{
  "head_dim": 64,
  "vocab_size": 1024,
  "positions": "rope",
  "max_grad_norm": 2.0,
  "max_seq_len": 512,
  "max_steps": 6415
}
Each number is 200 + 30 x the weight over its row's rms, rounded and kept within 0 to 999. Layers, rows and columns count from 0. The size before them is the row's rms in percent of the matrix's.

# up: layer 4 MLP up, 448x192, rms 0.151, rows 0-23, columns 96-191
# down: layer 4 MLP down (transposed), 448x192, rms 0.146, rows 0-23, columns 96-191
# gate: layer 4 MLP gate, 448x192, rms 0.159, rows 1-24, columns 96-191
up0,100,197,172,233,180,311,229,196,182,210,209,185,181,152,225,226,216,202,191,221,182,154,210,229,170,206,277,171,191,198,169,202,220,169,235,185,212,236,188,208,189,220,234,212,216,254,197,207,248,238,232,242,224,216,223,209,155,175,235,194,175,165,171,192,205,193,244,202,152,177,207,161,171,220,250,186,236,245,243,198,230,193,173,214,196,177,245,194,191,199,204,142,244,204,166,206,145
down0,110,188,168,254,243,234,200,219,198,243,186,190,212,162,269,206,251,184,177,207,209,205,233,239,166,186,157,182,118,207,213,154,187,241,129,226,176,178,177,220,204,201,237,248,222,209,197,186,249,246,237,188,192,166,243,175,243,190,219,189,187,204,217,169,177,267,143,238,217,227,207,195,223,200,223,229,124,177,145,208,175,182,218,242,201,169,222,225,156,241,252,185,245,178,202,210,155
gate1,100,209,209,203,194,214,207,239,221,220,157,139,179,164,207,193,215,219,191,217,228,193,193,198,237,199,213,255,178,181,186,216,197,220,214,208,170,224,189,191,202,211,232,221,173,212,177,187,211,159,232,201,165,224,186,219,198,227,201,215,263,172,173,206,236,241,157,207,198,180,122,163,212,223,170,174,107,208,178,179,188,151,222,189,194,209,202,256,153,238,252,212,162,199,202,199,247
up1,100,187,230,247,150,187,260,173,211,176,201,187,191,215,168,228,213,176,216,172,225,148,192,238,182,212,234,220,172,213,203,144,203,221,182,228,201,159,190,226,179,194,180,218,210,213,131,252,215,159,184,158,166,193,250,214,191,253,229,198,162,251,183,236,253,238,205,192,232,174,216,184,208,215,154,190,177,203,173,228,164,201,164,177,156,160,216,249,186,221,157,230,212,207,193,218,191
down1,108,181,209,248,236,153,194,219,178,158,215,222,201,204,173,275,196,181,241,177,243,242,223,210,175,214,219,227,176,165,150,150,201,217,134,271,200,185,237,258,238,207,211,142,200,226,210,153,227,211,195,184,202,177,184,164,166,201,178,193,199,226,150,191,194,179,222,172,214,240,220,187,182,214,158,171,216,191,182,203,266,195,165,219,207,191,194,193,216,139,216,164,240,200,185,179,201
gate2,095,218,228,160,225,187,249,148,194,210,184,210,169,223,214,169,134,228,178,188,208,143,196,242,198,210,188,234,231,164,167,122,203,229,182,188,193,187,206,235,196,206,193,198,205,192,197,169,185,218,162,173,218,180,217,219,136,247,183,188,225,202,222,196,190,225,237,208,174,186,225,209,217,204,165,186,169,248,171,116,210,198,171,209,161,199,126,169,145,168,172,120,234,216,232,177,208
up2,094,193,178,177,202,212,237,241,231,215,186,208,254,184,183,149,222,217,246,162,185,185,171,189,188,189,205,234,186,158,217,192,182,254,152,161,165,190,203,267,157,245,210,196,222,147,216,170,202,176,170,199,199,177,140,177,174,173,165,173,185,232,193,179,170,160,183,162,287,207,226,220,279,167,218,170,229,171,233,141,198,221,216,174,188,278,163,185,208,195,178,161,212,283,205,189,172
down2,098,227,163,170,236,218,176,185,210,179,202,147,207,160,142,200,189,173,199,183,182,247,180,210,143,181,171,191,206,198,185,192,193,169,208,243,239,234,216,203,192,211,204,150,236,171,207,197,158,228,180,210,213,192,222,218,168,147,205,189,176,152,138,159,207,194,240,206,257,189,192,237,200,198,208,211,190,210,181,218,205,201,236,206,204,204,225,202,213,286,191,190,208,227,219,195,218
gate3,092,181,187,222,143,161,226,223,148,229,228,199,254,204,192,186,192,162,193,188,187,163,144,213,149,216,163,210,212,181,134,200,181,167,199,237,212,222,179,214,214,217,199,206,156,222,288,192,234,244,153,242,241,227,230,173,205,161,221,182,216,195,188,237,226,270,241,167,255,223,207,199,206,229,171,190,171,159,162,200,192,154,208,178,227,183,183,179,154,201,203,200,209,213,197,150,202
up3,093,202,214,207,230,125,197,147,141,182,174,242,199,234,193,160,218,248,244,187,224,167,146,166,155,259,211,198,208,148,190,137,185,204,170,195,242,194,185,227,229,230,182,216,143,164,218,176,222,158,189,193,189,228,244,198,173,207,201,176,237,175,200,162,181,209,188,184,162,207,208,193,224,228,226,241,221,214,195,201,172,235,199,216,188,231,203,216,197,176,190,200,208,168,250,206,166
down3,090,213,222,215,259,225,232,180,185,184,210,224,192,161,205,156,244,254,225,220,182,226,179,209,218,214,191,214,202,196,176,214,242,178,192,219,179,195,179,161,126,253,117,182,225,246,199,182,166,189,219,186,211,148,219,230,218,177,206,183,235,154,166,223,194,173,209,248,193,219,207,151,201,146,176,162,257,159,214,180,180,210,206,227,231,212,182,193,227,262,255,171,185,186,159,226,230
gate4,101,179,177,186,230,224,192,179,219,214,213,202,201,201,244,182,247,175,169,132,199,226,179,172,192,173,195,218,282,169,193,189,195,206,203,199,146,194,200,217,190,179,180,190,194,228,186,190,182,211,208,203,219,139,183,204,133,235,141,170,186,202,194,197,207,233,129,166,158,163,180,213,218,207,190,250,189,185,142,171,216,184,214,219,198,234,163,173,218,252,238,149,157,124,222,179,212
up4,094,202,191,172,196,163,201,206,180,204,221,254,131,184,174,197,173,173,207,248,172,186,172,177,123,156,208,193,202,251,218,180,205,172,182,247,204,243,239,214,203,176,237,203,169,160,184,200,172,208,185,178,233,198,260,161,257,206,215,249,197,201,170,247,200,163,194,215,199,169,183,229,179,195,188,151,196,257,214,190,170,195,197,229,220,133,250,220,163,214,175,250,155,150,190,216,192
down4,095,159,206,197,223,210,248,175,220,184,221,214,230,219,151,190,191,162,220,205,186,220,238,131,225,183,185,206,226,258,199,183,182,222,231,226,168,228,210,188,179,203,171,211,203,237,215,155,204,216,163,187,207,187,220,228,172,192,166,197,220,163,191,219,202,235,171,192,202,148,191,170,167,224,199,187,163,120,241,228,157,180,177,193,212,275,208,225,221,172,184,201,190,180,116,213,270
gate5,102,214,245,151,235,178,181,136,193,188,169,248,146,182,198,215,214,276,175,175,231,227,192,222,204,191,180,203,201,244,240,126,201,215,195,158,179,239,185,221,224,247,200,209,208,200,250,217,135,213,171,243,211,175,211,194,230,221,211,187,195,223,210,174,188,218,170,210,159,216,199,222,209,165,244,218,196,222,180,187,206,212,149,226,207,145,222,218,173,180,163,214,207,157,203,172,210
up5,098,127,137,226,208,201,222,209,182,191,192,205,258,211,233,230,165,143,168,269,170,232,210,188,196,126,219,133,165,175,221,197,235,174,206,238,197,199,229,153,143,195,206,200,186,202,217,178,226,178,215,176,213,195,230,159,192,192,251,217,189,174,244,209,233,201,237,172,249,172,186,253,229,196,191,243,229,242,179,197,165,142,128,155,177,223,213,212,219,157,185,202,191,229,238,230,164
down5,094,238,222,181,186,180,150,234,146,213,177,178,158,222,208,183,221,240,189,184,221,203,175,213,177,144,176,204,177,165,194,227,210,243,220,198,182,202,171,211,269,193,177,220,193,190,159,227,187,233,193,207,179,175,199,250,215,207,221,205,214,155,200,237,187,159,207,194,220,171,203,191,173,157,186,180,170,189,231,204,204,167,148,210,154,144,132,205,196,241,203,191,220,208,173,222,199
gate6,114,153,182,201,233,238,179,226,190,151,229,157,189,152,227,174,193,221,176,246,199,203,176,247,212,220,178,126,246,191,162,175,199,175,165,196,202,204,127,193,206,148,220,194,196,195,192,262,196,224,224,201,169,249,195,219,188,144,201,204,207,213,212,275,143,213,184,186,205,211,183,202,246,215,215,128,196,221,182,169,206,250,180,214,236,219,189,197,184,192,259,175,221,178,203,204,188
up6,107,155,185,261,280,189,229,188,181,195,197,195,203,230,165,235,190,190,234,223,203,221,145,257,210,209,158,170,165,202,229,133,208,167,181,168,246,176,216,148,215,176,150,132,201,196,157,222,208,223,160,182,193,264,199,229,210,205,219,224,227,190,174,253,193,252,146,215,196,207,240,216,192,203,173,240,228,229,228,197,211,281,233,187,214,189,222,253,167,186,167,207,181,189,194,206,219
down6,103,196,244,194,185,211,229,229,255,203,218,207,175,213,160,223,227,226,173,271,244,197,185,209,178,206,175,226,242,198,212,205,189,230,212,187,197,193,185,217,226,182,165,200,174,195,151,267,157,218,229,148,217,156,260,227,234,253,253,264,221,198,175,134,216,210,223,213,260,230,218,178,195,236,226,219,189,185,183,162,259,206,160,223,193,223,225,180,181,186,214,178,243,216,211,180,204
gate7,103,225,153,206,163,222,175,176,184,172,247,271,200,181,213,184,147,155,195,156,201,190,231,151,161,180,245,180,220,156,135,171,158,246,179,193,167,175,195,239,172,193,241,204,195,206,169,195,196,198,210,253,191,224,203,201,239,206,212,204,238,185,184,235,243,152,198,183,169,202,184,207,250,216,184,223,214,157,136,185,255,159,193,219,206,232,206,187,194,252,213,173,185,223,204,199,232
up7,107,201,212,185,216,202,195,196,247,218,213,227,190,149,224,220,232,171,225,188,171,205,241,182,196,225,281,243,217,202,185,186,201,230,200,222,202,216,192,234,233,175,204,219,182,211,145,179,187,151,184,237,210,254,203,214,254,235,229,228,213,119,209,182,180,170,240,203,140,182,155,233,215,222,205,249,196,203,201,215,196,189,216,230,221,197,170,212,155,201,199,219,233,241,226,208,192
down7,104,194,183,195,246,209,200,188,236,169,200,194,226,230,183,183,237,148,240,262,181,179,233,171,160,197,192,214,193,184,214,188,190,197,200,230,147,175,235,198,214,163,141,186,193,188,165,235,256,222,172,177,210,178,201,227,197,184,191,187,232,202,154,138,222,227,256,199,194,155,152,206,172,252,234,179,235,225,211,181,228,236,167,172,228,219,191,199,190,157,225,176,212,185,202,152,145
gate8,102,178,199,257,119,178,242,198,195,169,170,156,302,168,213,243,204,228,199,198,177,233,216,177,216,208,242,163,204,214,160,170,167,189,214,165,202,190,179,208,211,179,197,158,176,191,210,215,189,182,213,208,180,203,151,184,201,216,172,161,203,174,149,246,180,239,233,188,194,215,205,191,185,172,219,250,213,171,219,194,247,184,179,173,254,168,158,232,227,213,209,186,164,226,221,189,178
up8,097,225,195,223,156,224,191,199,234,191,228,210,118,207,252,143,212,189,197,191,240,185,251,175,221,211,196,213,231,246,207,190,211,158,208,236,213,235,186,221,209,186,203,216,196,171,205,191,172,206,197,197,204,203,153,226,228,200,206,158,185,240,166,259,191,177,251,232,228,189,162,263,175,186,229,177,196,161,199,238,219,233,199,140,194,123,126,176,164,246,226,225,309,223,207,214,204
down8,099,195,221,229,181,150,198,182,180,212,167,213,215,178,212,228,133,208,210,183,213,206,204,172,183,212,138,242,167,163,181,210,171,268,207,151,177,217,157,210,197,217,221,198,185,191,217,213,164,162,229,236,199,157,190,242,202,243,192,184,187,202,211,237,223,233,216,212,219,253,175,225,198,185,160,180,179,181,228,205,196,197,178,154,200,135,169,166,203,186,180,238,154,183,215,195,206
gate9,096,157,155,182,229,280,147,169,190,226,166,222,197,232,197,166,147,200,187,174,147,194,157,222,211,207,219,159,212,160,128,189,242,221,187,203,212,209,203,170,187,217,208,170,191,228,216,220,149,214,209,241,235,199,203,224,233,229,165,199,200,194,211,170,175,132,161,197,182,251,252,166,216,187,234,171,201,227,205,216,179,227,170,189,281,200,220,218,238,223,284,149,227,201,197,217,222
up9,098,159,198,225,167,184,164,224,207,183,203,153,250,193,235,168,221,228,220,207,219,240,168,212,155,236,200,182,199,226,151,204,194,217,206,180,144,214,157,202,187,175,187,164,159,162,255,198,182,201,198,198,182,186,231,257,222,207,224,110,203,188,171,219,227,218,166,233,184,133,191,213,254,148,193,196,172,183,173,181,198,166,161,232,194,217,129,226,115,186,199,202,204,121,212,153,184
down9,095,168,151,176,187,174,223,231,188,226,157,173,150,192,158,216,166,206,164,157,169,176,156,224,226,198,218,206,137,211,222,208,203,162,237,210,215,202,221,164,199,244,185,211,197,182,155,196,180,166,214,210,258,194,126,175,211,179,226,217,217,190,218,205,208,180,151,179,205,188,175,189,215,263,197,235,184,191,226,205,226,233,209,200,192,227,170,171,207,222,256,155,177,258,257,216,197
gate10,100,186,221,154,209,144,234,194,216,113,206,187,172,191,167,192,238,213,176,169,126,198,215,198,243,208,224,217,225,188,180,222,194,207,218,203,187,211,238,194,235,228,133,169,199,191,211,183,174,229,218,208,222,238,204,187,195,197,196,198,201,189,189,221,231,152,197,230,214,174,200,183,191,184,218,227,199,228,208,151,149,216,114,225,174,183,190,231,242,198,152,169,229,219,133,221,214
up10,102,246,191,142,184,219,175,205,180,149,237,210,185,173,231,170,189,209,263,179,189,188,198,197,189,138,217,184,203,220,214,217,211,178,218,183,155,210,167,172,213,193,190,250,213,209,176,185,259,173,137,102,251,182,195,195,237,201,208,200,212,189,153,178,262,226,186,215,255,195,205,252,153,187,186,184,209,184,160,163,198,183,202,191,115,190,200,211,204,194,191,181,249,183,159,160,219
down10,103,231,233,157,221,197,208,224,176,222,201,200,232,232,165,213,193,161,166,194,159,187,178,166,209,134,243,184,190,183,215,162,234,143,150,226,241,146,219,142,195,184,171,217,170,226,250,152,138,230,226,169,237,200,225,180,182,203,255,182,175,209,155,226,242,198,170,197,210,215,148,207,224,242,246,214,225,224,171,184,170,199,175,261,266,238,222,183,212,156,223,189,191,183,147,171,175
gate11,096,226,263,196,202,214,177,186,183,225,228,176,181,236,165,201,151,175,174,210,227,176,187,193,149,164,205,195,197,156,216,191,228,163,174,216,167,242,206,259,245,240,213,150,168,200,198,225,202,239,195,227,229,199,165,205,270,232,174,168,243,138,177,214,193,212,167,189,171,187,217,233,251,185,201,188,224,237,212,181,206,183,189,268,222,213,138,213,213,196,207,162,232,174,158,193,159
up11,098,148,219,186,212,201,176,191,186,168,167,182,195,223,190,159,184,240,225,205,215,232,183,184,243,235,171,186,168,200,167,172,158,205,241,127,243,213,252,173,187,169,164,246,232,233,158,175,208,151,211,157,209,228,217,140,197,205,219,243,195,231,246,174,264,183,263,224,223,209,187,169,142,194,195,210,185,177,231,177,179,237,174,238,237,200,190,151,214,222,205,175,186,149,258,191,187
down11,101,178,198,201,206,193,221,277,205,254,241,185,248,233,226,203,202,221,201,203,183,138,208,189,209,228,208,206,188,235,232,179,141,228,244,216,250,185,176,134,145,164,126,280,235,171,203,178,217,179,200,177,200,172,212,183,204,211,213,168,200,140,177,154,203,137,240,249,218,206,224,195,195,172,210,184,214,161,214,211,203,210,137,209,221,181,244,172,235,171,168,210,214,200,216,162,211
gate12,091,232,205,192,218,206,236,230,222,204,187,211,217,241,181,185,260,188,223,206,212,180,219,206,188,184,172,203,191,204,216,217,231,169,171,222,259,206,170,226,200,202,141,191,241,222,198,222,200,177,181,190,112,200,199,140,167,168,235,264,202,184,259,204,143,233,237,233,219,152,208,251,150,189,157,228,207,188,224,154,220,216,254,194,156,211,246,218,187,220,229,200,199,121,175,172,166
up12,091,217,165,210,210,216,251,150,186,198,227,204,234,202,187,211,260,240,224,179,183,219,179,251,175,215,183,227,200,213,166,175,157,215,225,144,155,160,174,237,204,162,151,241,191,215,171,146,192,182,216,182,230,196,190,174,216,144,230,214,174,155,192,205,247,206,181,181,234,234,176,180,207,203,182,196,236,291,218,213,147,190,212,190,176,178,226,247,196,210,148,260,184,194,179,218,187
down12,097,135,178,256,182,200,178,165,141,195,236,217,198,218,265,221,169,202,158,196,213,204,199,177,225,208,229,220,194,221,227,213,164,176,222,209,214,202,176,212,239,195,177,162,199,174,189,203,178,224,193,226,162,194,196,170,218,145,188,168,259,185,182,203,226,284,206,242,156,227,217,154,169,186,171,173,184,224,204,148,224,190,268,213,198,154,221,237,220,185,192,240,266,231,199,242,191
gate13,096,240,255,197,190,164,227,234,178,238,220,202,189,179,229,224,146,213,225,245,220,152,218,173,186,215,191,232,268,163,160,180,249,220,191,173,205,201,231,163,211,178,202,148,234,228,191,180,204,178,234,177,215,195,202,183,223,173,224,183,136,173,219,151,244,222,219,214,214,227,179,223,227,151,210,275,232,196,193,199,181,201,221,218,227,179,120,152,205,218,156,176,229,189,199,187,195
up13,097,141,91,180,220,239,129,195,214,194,200,228,235,193,198,204,218,225,203,178,195,159,150,130,165,185,218,207,228,169,174,215,180,188,233,229,218,184,248,225,188,207,213,160,187,193,193,219,205,231,157,240,213,213,177,248,188,168,181,214,190,185,270,214,214,221,218,192,207,220,170,170,205,202,240,217,208,159,251,206,209,165,221,171,164,221,223,234,192,207,206,177,229,217,173,189,238
down13,105,204,202,213,224,178,193,219,194,194,180,159,182,217,236,184,210,179,177,162,202,201,202,185,182,150,249,192,234,170,174,183,179,232,255,216,180,147,293,220,205,249,183,175,150,198,172,223,150,200,217,219,166,155,208,190,203,199,201,248,226,218,195,232,145,198,205,158,224,201,251,183,198,180,189,245,165,194,228,188,212,208,209,165,198,199,249,222,233,150,165,249,181,204,197,171,179
gate14,105,176,207,218,238,213,203,215,222,203,206,233,222,137,153,179,212,204,200,189,228,198,255,226,169,172,163,214,248,209,193,235,198,220,155,187,191,187,146,206,171,211,197,206,251,197,182,207,162,182,206,187,167,172,221,149,192,197,263,229,210,221,236,208,191,245,187,183,173,269,180,224,171,155,160,180,228,200,183,155,202,168,253,142,189,225,199,186,204,154,181,206,217,229,214,241,188
up14,098,183,184,206,183,227,289,180,172,198,198,208,199,186,221,207,217,135,175,166,178,172,194,248,202,195,206,206,167,167,210,223,263,162,262,213,212,170,228,241,176,190,205,143,192,231,158,195,242,114,199,196,228,165,192,243,252,192,184,161,170,195,176,173,238,185,197,256,220,156,211,148,165,236,180,222,236,192,166,220,199,209,157,168,214,186,170,195,196,117,138,186,198,160,171,231,226
down14,106,193,224,266,200,232,162,199,189,208,162,212,189,214,200,189,206,204,210,247,226,216,190,223,109,230,186,219,193,200,162,219,235,219,220,199,196,202,202,217,192,190,185,193,210,193,234,164,173,195,164,205,209,158,225,250,247,171,204,147,280,187,169,201,180,165,230,245,223,185,177,134,260,256,189,181,213,185,178,177,219,218,270,190,191,211,244,187,162,188,216,176,186,188,179,218,216
gate15,097,178,188,222,248,230,202,267,180,175,187,249,219,251,199,225,224,221,208,169,188,206,189,205,182,213,200,194,210,176,230,185,263,169,177,151,199,188,185,151,198,217,200,206,195,193,233,279,155,228,223,239,241,207,192,181,172,185,202,196,246,184,233,179,204,180,185,195,192,207,163,180,254,188,189,221,212,219,183,204,258,203,201,171,163,238,170,197,202,204,264,187,195,178,169,227,205
up15,088,181,134,140,216,206,219,148,224,223,261,294,178,186,201,197,192,215,160,189,193,230,185,225,160,176,153,199,222,197,239,202,220,269,191,184,155,204,237,252,150,197,208,163,257,216,179,202,151,237,192,200,195,224,192,191,233,209,220,229,215,183,201,204,218,207,197,217,198,164,169,171,183,171,231,203,245,189,237,223,222,205,209,234,202,207,180,223,212,208,175,180,193,252,137,203,223
down15,094,159,167,210,219,216,199,173,227,234,215,229,199,223,235,178,180,179,237,167,222,190,249,138,177,218,168,177,154,217,236,209,168,238,175,209,176,192,166,214,180,157,208,229,210,189,232,236,213,224,236,191,227,192,248,181,200,155,185,187,225,209,168,202,195,209,194,218,248,241,190,148,226,186,202,202,191,207,263,164,190,169,196,169,205,250,170,182,126,193,273,175,172,153,160,232,193
gate16,095,183,165,217,242,191,209,202,198,178,176,201,231,174,147,209,185,195,217,198,208,196,221,235,193,209,211,219,261,163,184,191,234,178,130,162,167,226,144,284,219,179,252,167,198,241,235,163,245,240,202,215,177,207,192,167,218,225,194,229,274,193,160,168,196,145,143,177,198,202,188,177,178,215,180,165,187,218,194,176,239,169,202,186,212,230,199,210,215,202,222,191,169,194,212,216,176
up16,096,187,197,226,212,154,148,188,203,204,172,168,208,239,186,197,172,152,245,148,234,164,213,185,140,204,159,164,171,173,181,215,106,245,192,218,194,221,155,204,178,171,213,167,170,183,186,122,154,185,238,182,196,177,213,216,217,182,211,197,227,206,213,183,244,176,191,200,245,195,266,169,186,195,214,143,161,160,200,284,243,174,201,134,174,206,207,196,203,199,172,172,229,147,214,152,205
down16,095,153,187,182,245,223,228,216,180,212,206,197,235,217,211,188,201,230,185,149,255,193,216,215,162,204,226,249,147,222,228,189,176,148,153,237,189,141,212,264,199,235,153,220,212,180,287,194,206,188,225,208,207,211,247,194,226,204,163,217,211,218,200,220,222,187,167,184,212,240,213,186,190,158,143,207,196,173,195,206,185,183,230,222,195,182,248,148,237,217,177,184,198,227,253,112,241
gate17,101,180,231,240,211,231,233,174,188,214,208,248,213,170,210,140,201,206,173,154,251,209,169,159,167,238,174,181,213,184,237,211,215,172,270,167,178,280,311,184,207,191,183,178,172,190,158,132,199,221,183,279,180,210,243,167,179,178,161,202,198,198,214,233,214,182,212,233,202,227,216,195,188,214,197,213,177,203,233,187,194,213,161,253,186,204,212,224,179,139,228,226,209,173,188,203,148
up17,088,173,212,180,268,224,261,214,203,205,168,243,260,175,117,231,237,165,210,155,212,145,221,193,166,201,234,178,207,210,205,237,173,165,241,227,200,218,245,192,181,259,229,210,164,178,220,190,212,221,173,143,185,233,224,215,216,147,204,223,220,196,175,195,226,220,235,179,168,234,230,161,193,180,150,246,170,219,245,188,210,266,178,157,191,189,222,169,231,176,180,206,262,202,214,246,171
down17,094,162,165,181,237,137,195,194,163,163,186,187,215,191,208,192,154,228,271,212,187,176,196,217,184,188,217,199,208,209,153,180,222,196,159,221,263,176,173,201,219,236,242,193,213,222,227,205,218,209,247,147,172,155,179,210,228,212,196,194,180,183,201,211,196,174,156,169,188,231,216,199,202,211,221,176,166,229,135,212,191,267,165,184,172,137,190,188,206,266,227,187,177,190,147,207,213
gate18,100,230,250,231,235,167,194,201,142,224,243,165,185,207,174,247,160,209,123,253,213,209,236,237,197,155,204,234,241,173,253,185,201,184,165,180,193,155,220,162,207,250,216,178,236,213,191,178,168,206,191,186,232,151,237,111,200,208,178,139,188,263,197,207,224,173,225,186,183,183,209,204,228,207,200,154,177,207,209,236,192,207,245,213,189,193,173,218,167,161,200,186,253,213,227,177,194
up18,107,188,189,247,205,131,217,185,215,196,228,154,211,197,175,144,194,181,216,189,164,181,158,203,243,227,210,218,142,241,162,247,190,153,229,200,223,210,213,195,179,210,222,199,224,206,267,211,167,218,171,230,164,198,197,139,229,225,186,109,149,198,195,150,261,226,228,178,205,201,180,173,226,227,194,145,219,165,189,132,241,197,211,254,238,151,256,200,167,218,264,197,203,265,204,217,217
down18,102,196,136,171,214,229,223,165,232,226,275,172,248,187,217,215,178,197,184,178,261,223,161,220,172,157,199,186,161,228,202,248,159,181,217,191,196,170,184,220,218,152,231,218,217,164,249,197,200,203,234,188,212,165,267,147,161,146,175,163,155,179,200,203,179,203,199,171,167,213,129,188,222,219,146,240,214,183,173,224,192,218,235,227,213,199,180,185,165,175,233,212,232,164,194,239,156
gate19,096,186,173,139,183,199,221,136,148,161,185,191,153,194,218,210,212,223,166,188,168,168,152,222,209,204,202,206,191,202,182,201,218,187,167,266,255,166,223,214,175,198,213,117,255,200,204,250,130,205,195,211,231,233,182,207,160,193,211,204,187,162,264,190,181,228,236,221,243,182,201,218,212,197,165,276,144,238,201,166,173,192,215,189,230,183,220,176,197,215,206,208,211,136,191,166,225
up19,105,180,215,231,209,116,188,188,263,188,216,185,159,206,182,221,260,187,145,180,185,188,188,217,229,266,176,198,131,213,216,199,208,233,208,243,198,218,211,203,160,194,197,224,202,216,189,243,208,189,174,154,185,167,184,218,167,241,218,244,179,172,260,190,194,206,102,196,235,168,202,213,173,166,178,163,208,203,175,181,182,212,209,190,216,202,155,166,229,137,217,164,234,205,198,93,209
down19,099,183,206,181,179,185,200,215,256,168,199,189,170,153,174,241,255,235,158,212,186,209,268,171,204,206,199,198,163,161,171,217,201,167,193,199,201,152,221,182,220,176,219,196,162,185,187,221,207,215,195,193,240,248,217,217,207,182,268,236,158,174,209,173,161,211,198,140,211,206,219,232,158,193,161,205,220,240,184,205,170,88,166,268,122,188,252,185,184,189,180,184,207,170,205,158,175
gate20,100,186,201,197,204,261,193,215,208,166,228,161,203,181,235,201,225,198,183,211,174,207,206,216,183,146,247,224,259,233,191,171,226,194,186,170,178,231,255,269,238,151,198,208,215,212,132,186,177,239,175,221,177,213,196,202,251,191,230,206,206,180,270,219,172,235,169,191,148,138,169,212,205,124,220,183,202,204,267,257,174,235,247,220,191,233,206,176,212,195,224,182,219,206,159,208,229
up20,108,194,192,221,217,208,168,174,172,156,222,259,271,241,224,121,140,155,165,234,190,207,238,161,222,169,191,228,199,203,200,186,212,136,183,161,225,163,144,178,193,187,192,145,218,244,183,246,199,171,225,194,162,200,176,187,214,144,133,200,211,263,229,257,192,170,204,178,179,112,188,242,210,238,197,207,185,192,183,170,207,214,200,191,179,215,192,234,158,228,173,176,174,159,214,188,205
down20,104,154,180,189,235,254,202,181,215,220,206,234,223,158,189,170,270,174,193,211,203,225,263,204,195,172,199,197,223,160,223,185,233,128,239,169,198,218,218,209,183,165,238,188,243,234,136,228,247,202,140,196,159,189,148,132,230,148,249,211,169,213,249,188,231,194,198,175,244,180,169,226,177,184,186,219,228,207,180,218,200,264,218,189,199,200,170,163,206,192,152,263,251,202,188,171,181
gate21,098,169,252,160,172,245,192,216,200,197,191,209,194,178,219,214,174,196,193,195,195,198,195,137,212,156,165,213,227,176,208,172,230,210,220,195,179,216,209,193,253,208,134,180,145,245,208,244,226,184,178,199,179,160,217,168,213,171,185,272,197,244,163,189,177,160,176,196,228,194,184,164,248,204,221,204,208,201,136,159,224,192,206,206,250,254,179,231,254,246,184,192,206,166,187,255,224
up21,093,192,230,205,228,211,194,204,198,233,124,195,208,232,189,195,205,207,192,229,202,233,188,160,218,169,169,174,159,148,192,166,171,194,214,189,220,231,179,208,217,154,226,166,262,241,213,170,212,192,144,264,175,193,165,163,229,181,242,173,180,213,221,165,175,219,169,214,182,194,181,178,211,244,163,268,236,201,149,216,201,208,210,196,163,179,210,187,198,191,227,206,180,199,213,258,192
down21,095,253,248,178,144,207,191,192,218,205,192,224,180,178,228,190,217,242,228,176,200,154,182,209,196,194,223,189,164,203,162,195,162,233,196,187,219,196,190,254,226,193,191,180,149,198,219,158,207,214,234,185,149,174,206,206,243,163,178,174,241,189,210,167,202,203,180,234,217,211,212,258,191,175,219,246,178,273,139,252,148,230,193,197,150,199,193,153,214,152,140,195,226,227,211,132,185
gate22,100,193,248,189,184,194,220,158,230,169,128,209,222,198,239,204,208,217,177,188,228,183,163,235,239,168,215,184,175,177,214,225,208,243,191,160,250,176,187,220,178,282,220,227,197,209,230,247,225,227,230,183,217,186,195,164,243,245,214,187,245,215,160,154,181,179,273,234,178,189,190,196,233,235,214,181,214,220,185,186,195,221,198,202,200,195,154,228,229,145,249,205,259,163,204,246,244
up22,107,179,159,196,182,202,232,218,225,168,217,170,203,139,218,188,187,184,209,204,174,228,211,195,221,189,215,179,247,249,260,247,241,214,182,172,255,190,178,205,143,213,227,215,188,197,164,168,195,150,175,186,197,204,219,195,213,227,195,224,166,200,219,205,176,184,164,189,253,141,155,206,238,209,218,224,202,215,226,214,168,204,258,158,146,148,206,230,213,201,163,177,172,259,192,169,217
down22,102,207,260,231,195,197,198,191,209,174,174,223,208,147,203,227,150,166,179,146,139,157,189,191,199,160,218,203,236,187,246,260,195,219,166,195,243,229,243,133,174,171,213,205,154,192,227,162,149,203,203,236,187,205,261,212,175,205,214,187,224,209,182,229,192,196,190,230,185,177,193,190,234,255,205,205,215,165,219,247,154,219,212,251,240,134,256,192,203,191,198,163,227,182,191,199,217
gate23,102,185,189,185,193,193,220,165,170,207,176,203,222,174,213,216,190,207,153,216,198,201,171,213,208,201,254,207,191,205,223,248,228,164,160,230,162,188,197,226,164,167,160,202,170,173,169,157,214,265,248,222,228,201,199,224,207,171,208,223,224,219,212,174,177,181,223,181,165,239,248,227,216,185,185,184,237,215,168,181,239,189,232,198,170,223,241,169,202,200,196,241,139,199,192,195,234
up23,103,206,238,180,217,209,191,160,226,187,230,169,172,147,192,214,184,195,201,229,218,179,199,244,199,172,261,255,200,230,159,190,192,181,208,235,169,239,216,179,192,139,208,239,228,175,191,233,203,195,157,215,226,260,190,184,231,180,213,244,179,212,227,243,217,158,221,219,170,220,220,206,172,222,244,222,214,167,182,206,193,200,297,194,224,267,168,184,157,209,195,219,198,176,266,191,189
down23,094,175,183,185,162,225,230,213,147,188,211,180,204,265,206,187,217,142,245,200,198,180,284,186,204,230,264,181,173,232,249,194,201,228,200,211,216,191,141,223,223,206,166,228,215,212,181,179,190,204,173,153,218,124,209,206,218,253,154,215,193,164,271,195,213,175,192,219,216,156,197,216,176,175,136,234,203,226,166,157,178,212,202,179,204,215,204,197,252,202,247,196,152,191,168,178,201
gate24,105,163,222,184,110,226,202,194,177,217,194,192,138,179,152,221,173,204,228,215,191,234,193,167,218,148,208,207,212,179,223,228,226,144,168,240,205,206,261,229,165,174,188,185,183,180,232,200,190,206,141,182,129,212,185,202,190,179,178,179,257,244,219,236,140,236,176,162,246,216,196,245,165,169,277,190,206,206,192,180,186,183,197,154,184,211,157,180,221,234,216,219,216,200,214,207,195